Weights of a small GPT-style language model, trained from scratch on English Wikipedia: 3.32M parameters, tied embeddings.
Each number is 500 + 40 x the weight over its row's rms, rounded and kept within 0 to 999. Layers, rows and columns count from 0. Numbers have three digits each. The size before them is the row's rms in percent of the matrix's.

# layer 10 attention value, 64x128, rms 0.197, rows 0-63, columns 0-127
096:522565534538474536497459546503504479500473479452439507452462562484509455428519523526478437488512517562461475465552526402453494540497468539597554491532528493513525520479529434489531496549479507558575512411480491560510493425499521501450511549512460513496536441482510439503558566551592504564527428482561455506481519441517547475560467461508514491561522535491505484497537527497457499469410
102:523476508547475506504495467424491462491515597471504543502566575519512510481470406447441546502494433485454487499503545496500499517542511505545529474551513532548528521521506455436512583465544474576480513483543448508580471518599508451480537528478530489545574488533516504519442475499548514484391385463473552575520540523475473500572527520518479480512446514531553458537531495469479515509515
097:486515474473518508522535552484495475521507509482503517495520502398572532472498552504548550502495511509526452468508506485500524465467524454558522543439491477535559493479471491497482491592546401497435503508546507501436574429531520488563446493481454493547485477478532442439522491515456458537550391482504529552473554525430482473463566544501555507480442528602525553475528497465523402465549
102:506573533432461513498478502579467512457494537518469491451588485472531540484453541535489522496547463543596511489474522510533506528548524477525464434470553520513506475506536520496512514558561550506475476508603479414543562481500521527533528480471504527522539457529492507469462541493553512479456555543426447434528515586540550458532436477469571489529483574455461506563487427443488506528556
099:538486492469575546488406463465437468510513468517518488442512523448509490515563409506492479466505490411556466544482513492540492522510531513502548564470515567522420466531475497517487501445489510481459598481510534570500412457417594417526454483440488537498502465574527528475438502485468514522455530486499529466567470486452494461461563512503521551465416476503489500530520484457492524463484
096:521522528486548474446509507525561473462512465458501425468483502436497554544455566515437489500543500481462515501548378502568482482515445512456534506557494511530482480501515451524536457555556548548502401511514552546503449518532472525430515530437440500490497474508537486468559484499499486549468531453454657526524469493442484427473534452521493502484554507502447501544509466476453528498541
099:513525608427604517470510520471499508561523519469498526512569442479457461536480559528456539506470573576571497508497482440470479503480509484508476497533512524534475481563508527538515473487469436568491502449500508536472524469488528499445528434515553498578564544504496499413547497440497449447500485496454491489545468450523525559475490445500476589478563533447459523471508475459454583445523
104:590510500440480445548479499474518486457524502534495430397498541521449524468514396443499440538541534460504521399490428555521520517487462451501530537499497471494509467496542521568483505481454448516455439457490492442631548511491456477513491550526572448489527465455448461465478418522454537518545480482432479489492446482474526511477503544454507487459523505503529464470507495443557498517505
105:447455481410567543585477525538513584514518496477477559512508545551502503467512457481545505432516571595550502541558450486521515506495421510472525554499504568515457504543461460486509531493523498557486559492584464429536534480545450517520448520549407450500452455508475593557501456526525534461479503512473497430495527523475506450482505442531507500508501470574481568477450488513520516489504
102:472468553447500532531528455584471451461485491489576488522463554505635496530590514519490545448519419419566536516459487510534504482585481474448483494511489509464528515525572531556530582490467525498535554487528497498498502518497434558493515507513481439572532534511579514424550511532464536466558444520511515574504504520544527507477492448504471507507526503493556539457537513441442519494487
102:459515504524552502484590410490537485464475493435519491524549549492543488505477482506473522445481520498471535481505456489505488420520494483527497496503508514541453407463473493595571426518472534516521502545491511470505531476516593590516526569541466547468460401517528403480498406439506538465483496498461485480504502428471463458526516473484525566503473464487495559508522460574474511419460
103:537525549574500524487480441471542451501504499480467459569590493502470572507503521494561488526498512511537492485463450521510512575560554541471395476444476500505503494538496441459430500530489507475530467515473477511444457496476464567600541450530494439480463515505521540484557466483559526543531471521493528478537552457484569462528511494446538516469489435575524413473498514528451506386457
097:507453476590434484495503436525527506479500526481517539448431547444444499497494509552467460456505559546520467468421479504554522510487467479495541503476508526449455483491532562470517405481449568513572595512445501481517558520510519447533517547444463522515532523478458534491557555391542572476518434505479524469464521467522426454509499489491538431410490522526493461431520480502491519486517
094:475517498488497511547459517506478435538535523497511487496481502500512538391485506499545568524522476540532483465489555555496531557472521504447520380542528580492499487566473494588464442484486577502525405473483530558497528583555532444572540494482531474485484415514473490572472498542462542517542460496477508432526512487434465579483488467501451489549484498472504516564517464534516568489447
100:522506481489489514461612499547460482455475516531487539492501465451526498517363472479497464436561488472535513472438501459538487570470548549453459579569517554567527558514493471567515581536452506491498520521456468467504499528542515490558546509518523480501555537488541455517400542478525459510563495461470486462517512439526447493481500524514525452527551470563435534494452521577520496538474
096:432559614502602499497506531517496520497567549444496415518458450487552491458462413418544521559567496537508504513493518476473493451483483506449521587440430504507556479491551518457568522482504528544495532561492546531459446501465508498529431496525467455417543470525409499494503570479516511514518521497455428521500515468513494470527503558484450480468524524484572476468503512523481506512479
100:553492463562471477515524430478529482552550494492490459566512398458523522441510549513471444425556529473523528483413525524484580507521519438499520522474434499632468434528497472514522493503542493461486544483461479536496506517447505434424536543452501490495508475461490556466535529534501581499489461609517461549555568512499468501534468533493494542532528519482459514458463511496554535457488
101:479476594547519466433453516460526461555500536483505502553531552413539496509552504545425483518487525492535557501525433450474537509547432515525525510435529516543528556532519482579566444456514468497555467566478526461507496482550490511502468481533553498515447471468534519513416539570522510467484542510508474432487456571550504490500530595498489396517538449518433498524507489464474460465456
101:435433550492461496556439501410516553472477436471487609489520489532481506539508526465520460488569452455572420495469512553527509433468506529486490525517463544526498559497530573474524516550520467452516452540480598503549492522511555540477524511481528548508440481529543494478562527530544495530495466424466423491471496460467500548548568454456519455501497549479493490413554464489542530498514
095:508505518483503467508432533520529462510479576508426563428473450521541451510458452458546458540446553529470533500571462477496470468516571547558449554495494466478499517478428488482501486527538488435501506467529446540505460538531496451497549529462481454457427408484571523438541578523477539407538497520490552488508452551555485484515533488470454531470507462469513575407492527465504484462472
101:497482511503564470467485510488484460517517505510446489500466541423546409536526444468532523509633469453560434535545442543490447491506513467501465511409478531536498557478495500526436502578503478522574491462510509525519487561495467524483499505526496447536536488549465454561591511455530497447472505524532552507517514465546511550509453500511568467542413565494442499553459576503529437486514
102:511466521599470494523487525495451526577446524576562435528541461490482559545493437490498433478438548493510428559538484547568508535505470450481514485435540518523477580537490499469554522507550489483522500454497526457453532494499408499484530475498520477475458525509568421534420506453527497549477530531497446503534585462419455496470483442519456494460487538474548510492505448502494416482523
103:523530485482504472507426562495500472487453527351513522517467473485483439458451477539521466574519455398568511530459461473544565517540486488531498464526545493510513516454487485449520465504405501488485463518484563487511492471489536442518541509455445432539503532521522484569494474482491529508481543556444487503473508520513466494451426456571502571497527510503513430501482482536469360500488
099:489506431527531492512481455511449469499534494423450498585581480547523517499464502469474468530465463492468560493583482548564540513506512437546554565533454504412475552562498542549475439501506516509544525521521580450519446493460517507532518396477528481533532464494500548484480545477522489570503488438556488485498498498539512410486441503512423497554443555515501567493519484496575524487558
102:479416524444581513526475533475548425456492478466453459437531465486491576502494468514507443491421487489459502455514498463516493470592544498507526508404486504489548465479445595516487515487492625500490470563526464550501586467577495420392525441528495503514493563525487463500578517479537476553457504508504460475513526510514518511474522548474506481449539495465514514522459492486542497511492
098:517457522475473547477522505454499503473496497607539501574564416444503395515439459418508444497507544519541560500439466576470475520533519435527509473589475507440520465463529454462441536562467464514510579497520506542487533470490538485421522457478487510483508442483494491518507504500563574521506462544456520491471425525437507509457541500546472481516447493520518479485591486518520536511456
098:537381545475514564496547429532458425555531499485529524476513474576467594514458537462474442500460452548492512461556510469514493524425565531479504495451455423502519471500553458554502555521546441588533515461515539586494530561508484507553512510513394454494535543475548537522522479462447478500487516465516458505517487528471520534502475498532488474542505484497433466464572481544504481517473
110:449451484475476370480504505565481464496471567467494492446530500480454518502587523480483537468500500536495518547427541544514471494482499549496528631472441522473473528478477442516466553518507478543478441497480494453461488459563497572437518500499510548556507461504484538525505552450521527499508522547564458440495494506405543541545507493533438551529553475533568414538540543482515494520531
100:488539469410524455456469533490547515578473517513578580487532473491531505529526500549552560545432452427476477470507545479510513518476571473481539556570506476518494483562471480559558505551494481535465566544436499537579569510481445577441472481455463484515509456475499529577483482487479486499471510553481484433443480461531528523520557516510505441496513560469531459426432513515435511487512
104:502543559558439496525516473512486434591503499475432523465408529485523498528499485380506507436529525489536502557452494461523527554495480463507478503554492486498488576524472524492496511530560514480464552523442525474502487519502450489411533508488521495493486465547506463481535441427449367527478509477458488467448409534554585511537463529537536558485492504552520535547495505482449558492484
105:499514463580510533498499349495553536514517498498494473455479527468535490493496498522525477524453427508493524553530453539436458491506499490512504478481574518465491568475516446427499506514493463560404496476472529466470556491530546501514497572460471509514502493513519524445539437475494528446550563465436454513482543501483627550474501553500442458534558574476479576515447469497543483460482
095:459485526516458517551388535508560480485467514469604484550504506481523603486447461517461545517553502550445519563525563534541509519546507459479439560522483551541450495470500519473519488562391532510473503496479520563485534547473566532463472551458480442522467519447404523445437545462483481435509472472484533517463526513526575535479538498465530459473456554505469505480496520534474513519482
096:505517456503505533481481563442407464527464487537521555465485517475403512554541476516452503495455488607470490546414413590514542507546484486424491474476461490512541504392540500499486466487553504511487484474544486529426482512526529491480480530527469514479512478455550528545479485536467493414529553515468499552484538382559525416474496514475525455559490515483531554480483486485468532491503
097:541471440462490471491433473505525403534477424528486509524561476517528550466502461522572522579513518499519588468438479465572481452522436524492526499471574457549474505435552500479529480512563508530486531515447512480452497474520503528480560519435476475473474619564489496506450500559522486505525478485510429554540464459441527490490493492521543486489466520462463573509501603534532564459517
101:470536506492522484534585488534498480444441567489486527405567509458556596456451560574492476500510522437491524498497523577496505520485440430463496512562495443479534522504489474535485448450481503432431516495519499520466457471481435533459439516539486462502461499544437526547500474544543518447434549417531470539503516422512476605534498528507485532464463514540510512506514473452464507471444
102:491523550547500546429521480596517484469518435505498555468500523496422497479487428516555512531506493492469554572472507541542531529531573595546530494542453583429509552517530511516566467544549530494552455541453514488529507507594472460489439457548439501476450522484435491495547501520456509474571532519482494528514475480469463584470471512497555531490517510487509520484528475561472537415566
102:353407426487526437439532488522555422487547489535487544481526460453474465542446516495444516524559588446487432509553529529514519532501527488455486513480530514460570462486506523495572499507560487554492558460501522491496481509419484534500557467463442556499477494521510440501450483602489520508561506547471527523431503530464566459499471496484497533504495512521529508518454476479473520493440
103:508511528497509498528520520459479508523489516499484585486460477515574490485509514475497491541533561509428513600454512531564542502522510506575453492449522456503487482536511575489506535430476568563453505482448461468482497507484505558490539474524505500549491455510504426491600449522564467474486531440502545495581453498384474442481481542532527442592523496519427428449487468563538508492467
099:539511527518529533563444495493470486492547459583402477457496519582528478465515507584459488520531486548514570533506418544503597514442541514486495564535538479511521471470451451545569496610510492523498548462538532513468494517503544516533546482534533521476433573576483459513511571482475537503459477505513509533448532475541519540486511545504484507497594516554468418527464494470527506469543
101:504499512575460515401494545571489507537446513423470475530516477522477514546514468478525531513529511466466518514470475542510540489434479493485475448506568495451557473526579453556444535528465526442524559526580478515548509544559578480424496488494461535477510510521483524480496549528417501476463494510505432469494503421426501486498538431503451505492536573542455574435438536436498447522510
100:523505510505508454491476540486502528461509529447537488432532493530457488464505475421497498438564459470538498525523480517588418516466485488518448458520561478489530500497557525468546456532520541557485485459497423521465431475465495452490487453423499482469407507389527567512506450435406476504466482513552491518488572507462524490513521547479539459495582452478411567517486510552508551463475
097:557486513467511497514580481505495456493476443508473479504536567509516486506543541450474532596511537534521480476507497474561484520459519538488483460499521528455536602509510539496415517504552509456444531496487490550569523466481488466504570528489499548469446490522473534501458475469577603565550582530524491534493549456498458475509510512471475465488614526456488558528584467558401466527515
099:441510547542516472534483435541469464513477516498578535512540549503499472532489558474512517496420506537532545527484440436401495610449483455487471491482488402485500530454497475473526497514520527461479447478438508492623454503459490448500460465430524419474538531532440450466546543501548456498452467527497523494503524488507480502505589471475480492563493462499470486510470447457582499557512
099:454512501489465542503503520491506501565452470492520384456530569483502525478507468482527520468541524449443456570544502469428499575508529479521525491475494445435512520510481535474607515493474455458426458482558474514497552538484477495476548488509493550509496518491509535521506527459496592518536514378462537507558478503536500486442493466528537511596507466538443539468553539538580532435567
098:458504474509463471416497540425513505488528476523489493470511480503523499462531524518476504503503580518495468505491489519525407526571529555453394500550495433399513476566529511531536561515538453469570506492535522554465566510553502418471449537500586403483497410568483582434502486469550446502511484503474466538513549507534538470496496463537480544459489489552491489506493490558478496515539
098:568477509430486429528601502525528488507530515494479540557463418481420525533509545509472520504535474543501546570502452493456446501508488518467529463445544494460465532572507477549495516488483509417530497471503443502532493446521554534524465540456455461534406517547462461504445533439514531585498443459476520547537475456540542484463473574525466496450445518508573478425469481429492526475499
104:437429445452424489497548620524451535482511545465467519529496551538505478407544545501530403463455471486497494493496467483455523555542550447506566522478484510484510468500547468444488501566490476442541489475493442514472455508444514521559518530516549496477478494536481491400410441438463483532469524480512484517524491460441497516533550501505559447472536563458450530530459483496448549487522
105:521469490462555508399567465493480528477461537529509461512436479544492579541540494487543558573439460527487519486481515489542552568427495476495480538469519487603499474478564530414521451497442466507562407509479485442478465470498460451499548571517540488479487472547513536483541528472483552450416460509521487530480481455545529449537502472535540537521543563550545540511528481452514559497485
102:551551436492518607491455525528549487463415567483483532515537498541538517528524490436504497511444570445519406549501460498464468439496555521482521473485509543498519498537485543584500529516475492504542461431446515468474520519452457511440513526523482424496481574505400502493447561455469568485459482435437464482411478529479512472517516524482480515493529508550486485581554520478529519519451
102:558553546484506479567513457513486523480496539565508447562504456579450451470439506534499552493475511457508418439476543411518526519618503487505503493441476484448443492471591527532480486487520486507494491533525541451504484505570515474417476515500479461484523476553547456518483552448506524473550555529529562472433529478504581532474567553486455546530506507545407504487506495558465503468496
101:463474474506561490603538541465577477494526470524451505523422500488477511456487479497494485550503483505509488453521525570530445539435446462432579446523536477496479501457545493486544487535527502550481505482459508523479515471468507535454575490643463456541525476512546562430493557423466483451496526527458508452500459521511435547512510525508500484511461451542476474422457518538450499467592
098:471531483507548489573472475459576515472498548486556520500474524530580534525541497474510465564514542570535459470559442490413488595606548569498483556517490542481506454474576570551516488526460513432509443494500463518510493449510483500480505513516485593516525552505551482524434495539430455488445482576527436491497511459478470464490436504550515511484467519527486433493503545555519544489516
102:558411579480524499537491591534529463520510474528514513509547532476462544499520450556532483501585546435489525442500469477384516520503539551408491463499511486547551478494437500403498490473528506465555585517459525481595478499550552594487469480464512466550515470487549487464487491494507489490481559513549509463490581482465516506538454512506497499472500510535511576488514466557518562484528
095:450506523487520565482467533458446505487553444533483513474541556531514497568403475543530483501510502437441520498501486485449596499460539486490457469450478492534467526508573448620454459512533576542478482498458469489482463415489475452461482555481471482569525420514520479502457489410437522460529470532474480559536480537541549449521470475459520462403480500490526486501548529514548490502505
099:477497515446432497484604506441483453535522437512516454533525523575475469474554452482527442583513476463553516598415482458457514467417484502552556588511527497488530464518467566518505459532510586465522474521547471470476537552507473492490482461486481499509542480432588534510469529470526467459487501487430546508466546452468503507494525464497447501471499596553472490538461507511470551487470
103:522535493500430498395502446489432498526414511500494461458510450508516456469453512457558492502544467498492456468550487519491602515531505523474569524422503561528501499444463529487501519495543479468484520432479519496529531447496514553536519491547502382544482492506468507457450498472494467470486485481553539410500475493515526477415487474509447450450526479463496465460525578473443582605514
101:489495412500544481503433508449534454501512473473524515471501521456549371509479565490534489508506512517505553494475559474552506541502533563420534463491496443589504514539488551485413481487465479506508432491550499387478463498502447562511440470497570562456474529487499423469489503399482560543461479502427500517523535479509513518475525493509433493518534464566509514464472489554510549479471
100:526472484473556441488492504488505484530473507446409457544489554523526515550485491553458531492408549509497480423448507594546491494458558435493505514537447545531490480551498423444551532487540658473504505491551493531477514490456485513521456440449554483529501477491459469492522447533427534502522512451480500478482477490528579551446494502511508469565467501524452498473529564552466474544544
097:490442447493494507555539513481514473468490499528478467486435515477440479502504519440542524495542491421455527568504455524510507486439567474494521474460494535531407476540536553507547469545539514521522526572549539529561487478469498461475445486566488459505470462494464459475506519524533443526438482500474473523571581546591554544459501486471513519553570450476499480502555415523454472450377
100:466497483510506526495536550503473490506490433498541566442492486486532426406477511514463507484475516491534482448595509548504489472528494574484473520427513449547457504491506409501511480513444573387534525536460548496510509528517471477472528483516524488513534618513500529551497486539420501453532473464467490480511526555419521467561559460465447498553492495578507509540527484467417558501559
094:559443527546511507483479500555492547481501501497615556522564476509489497480472486532577495537530545487469472531472549483570444502501490442595592493458442488486507417513486401493485465439534471488447493528476579506451503504505480561498536537502531528504530461480508500481534534520487538561444440499464465541425501490573577490515488490479518406504533415543523496543449478496481530510535
098:507533552524528413501499475402465476522508552522525574458482529485464546494521546523485486543525515462499543509516511489421496441472505408443512553505480543482531450603565450499465537479450517522559495529470461444491532471503506513522623456511476497456475548550486503472518518563452539469492536503491582480508559569530542479471514451507522460468433466463502564504580456552530509524504
103:436562450513518473526425505439532472396510539554521503534471545487493517455429508473502536523520461502527511498492447389550531498497503493465527508477480473499486555598491456489559477471558462445569544503538501565580456547506480485517552535516505551577542465447436537493502505497499513412505558495490453495550501446414537495505560483547482496506517543538557502493508565472503434495498
093:525553416481554493444519512499472513479500551469525498472447522567433512486509461448573511440436471558488522456469493457465500562571409531458395545491513462500482547531459500526488487512532523478534513537474489537450519561429529570448519435516497486516465473491515514505481498513537527562498516570450511605409529528441481580424488499497510453530519505492477502510499494416524476484508